Each number is 128 + 32 x the weight over its row's rms, rounded and kept within 0 to 255. Layers, rows and columns count from 0. The size above them is the row's rms in percent of the matrix's.

# layer 6 MLP up, 192x64, rms 0.441, rows 145-151, columns 0-63
size [ 96  90  97  91 114 104 101]
[[196 107 181 113  92 167 118 100 141 128 106  94 182 167 148 139 138 195 143 117 169 137 112 137 109 165 110 182 176 157  99 108 142 156 139 145 105 119  92 105 122 141 127 122  54 194 137  74 126 144 130 181 120 113 149 147  92 151  99  75 143 162  82 157]
 [100 169 114 128  84 139 168 117 190 150 113 110 159 115 162 179  82 135 147  93 105  75  87 103 122 144 149 105 106 124 229 169 132 156 133 111  90 126 103 144 128 187 144 130 195  95 117 153 125 170 116 110 123 154  71 177 100 125  91 109 148 115 166 126]
 [ 87 171 163  77  58 102 147 172 146 142 160 144 151 123 160  96 144 146 127 114 131 165 148 107 164  75 123 123 107 102 178 132 205 147 156 165 133 170 115  82  83 135 127 130  93 177 166 191 103 116 119  80 113 123 171 148 176 179 123 124 150 142 136 118]
 [ 76 189 115 187  92 133 150 113 157  88  79 124 114 125 154 111 157  75 108 165 124 140 121 169  99 123  84 134  72 183 109 147 166 162 139 181 125 190 161 153 142  59 148 110 120 184 134 130  96 141 156 130 129 126  58 113 136 123 167 129 107 126 125 161]
 [158  26  90 155 153 111 146 106 129 124 165  97 181 124 121 129  91 183  78 162 139 108 159 148 172 154 166 149 144 178 143 138 135 129 110 198 175 129 116 167 119 149 130 118  71  92 107 150  78 144 133 172 141 107 171 118 132 162 123  68 119 133 115 141]
 [112 114  86 153 123  97 110 177 147 177 192 167  21  63 120 176 149 127 106  89 115 103 114  85 158 171 128  97 141  92 125 175 132 166 150 120  98 150 140 152 162 116 118  88  89 125 131 133 126 162 127 125  93  96 106 144 141 165 145 110 147 121 112  62]
 [136 140 134  92 144 146 125 125 144 125 194  67  80 102 125 115 125  92 134 112 181  90  59 115 155 133 163 142 101 151 114 146 153 123 186 182 115  92 201 183 109 126 177 142 159  95 114 108 119 115 122 101  66  92  87 147 151 125 162 164  85  96 127 152]]
# layer 6 MLP down (transposed), 192x64, rms 0.0986, rows 145-151, columns 0-63
size [102  85  97  91 109  96 101]
[[ 99  72  80 154 120 149  95 109 167 132  67 118 125 138 115 131 155  80 132  96 129 133  65 137 160 167  76 139 112 137 130 165 106 130 107  92 100 194 135 165 109 124 144 116 201 162 156  88  95 160 199  81 129 132 137 125  77 165 124 161 110 134  88 149]
 [156 148  88 105 146  96 145 152  58 126 171 129 135  90 108 114  70 109 128 169 141 145 170 137 184 174 122  92  98  95 137 163 139 152 135 164 193 100 116 195 133 103 163 101 160 156  91 101  88 141 128 108  95 152 151 108 120 142 115 176 150 106  78  62]
 [184  91 140 112 159  91 105 151 177 113 103  62 170  93 107 116 113 144 123 112 115 116 145 107  86 138 119 115 180  64  94 140  88 145 141 139  81 187 152 125 169 130  54 114 196 167 123 190  90 134 110 126 110  78 132 121 121 121  98 139 118 109 151  91]
 [120 101 178 114 161 114  69 132 114 102 153 140 102  97 140  94 121 164 135 152 139 180 121 132  95 181 117 137 161 117 156 107 124  63 166 215 140  62 107 195 126 181 138 120 180 120 127 174 141 125 147 106  94 119 122 192 124 116 158 122 165 161 149 111]
 [117  77 111 158 114 177 154 120 154 101 169 146 131 139  72 103 103 155 130 139 143 127 113  78 118  82 169 161 118 183 166 194 117  94 165 131  94 101 138  87  93 125 125 102  60 112 204 154  92 113 188 135 146 153 171 144  85 127 102  91 113 128 112 146]
 [140 129 163 132 137 105  98  96  97 159 121 113  92  95 144 108 131 123  98 175 119 134 143 194 152  73 154  88 106 134 139 121 145  90  78 114 118 128 188  51 100 119 123 182 120 188 132 136 120 158 160 162 131 139  80 107 122 110 189 206 132 186 104 143]
 [157 120 141 103 118  97 154  88 117 163 181 102 150 158  79 153 140 144 129  68  66 157 141 181 166 189 152 150 122 160 124 115 103  98  96 114 174 128 119  76 126 127  99 101 107 114 147 166 156 201  85 123 136 122 135  69 122  78 174 114 162 101 163  99]]
# layer 6 MLP gate, 192x64, rms 0.42, rows 146-152, columns 0-63
size [ 87  98  92 113  98 101  98]
[[122 166 131 142  55  89 142  91  88  83 145 194 159 146 129  81 137 159 146 119  94 170 191 111 145 119 134 109 150 108 174 133  69 104 131 133 139 127 148 122 162 188 140 104 117 184 111 136 137 153 169 156 132 178 124 154 110  92  53 153 172 127  91 130]
 [164 107 181 111 166 169 157 140 112 146 159 136 155 133 113 155 102  60 181 131  79 167 122 188 121 125 127 121 143 100  67 136 148  78 118 114 149  82  89 146 119  92 192 129 125 158 111 145 200 133 100 175 134 116 159 135 173  93 178 130 121 175 148 112]
 [ 84 154  95  61 118 128 167 155 112  82 136 177 143 100 149 165  93 134 141 126 168  77 155 105 153 144 164  81 120 139 133 144 151 138 185 146 121 155 154 125 141   3 109 108 108 148 135 126 122  82 166 143 144 115 109 158 152 137 158 135 151  96  79  91]
 [ 81 120 118 114 222 157 154 154 115 107 139 141 198 132 113 172 100 153 155 173  83  94 126 134 152 129 153 106 138  79 140 150 139 161 137 164 106 138 140 182  88 101 139 107 145  96 212 150  97 106 102 122 105 121 106 115  76 155 142 140 172  95 176  93]
 [ 94 126 117  87 199 113 136  65 148  97  95 137 178 118 149 120 140 168 124  70 163 113 181 111 147 104  87 148 110 157 139 126  87 156 102 177 154 173  79 124 110 164 173  78 172 136 165 107 146 100 164 117 152 142 145 129 159 197 162 109 158 117 162 124]
 [119 135 112 124  96  84 123 116 166  97 117 115 135 173  61 137  99  92  96 151 163 157 103 152 121 177 141 131 164 158 129 186 111 120 103 113 100  83 177  44 112 134 148  87 151 131  61 164 137 131  63 134 153 107 103 171 138 122 175 112 181 151 168 143]
 [218 124  94 126 143 127  91  95 163 137 103 129 138 143 100 174  25  97 143 191 123 113 180 161 138 116  67 122 117 106 174 113  89  89 140 106 130 123 147  54 133 151 121 133 133  82 118 107 140 127 139 103 144 108 115 152 133 134 105 106 178 120  79 152]]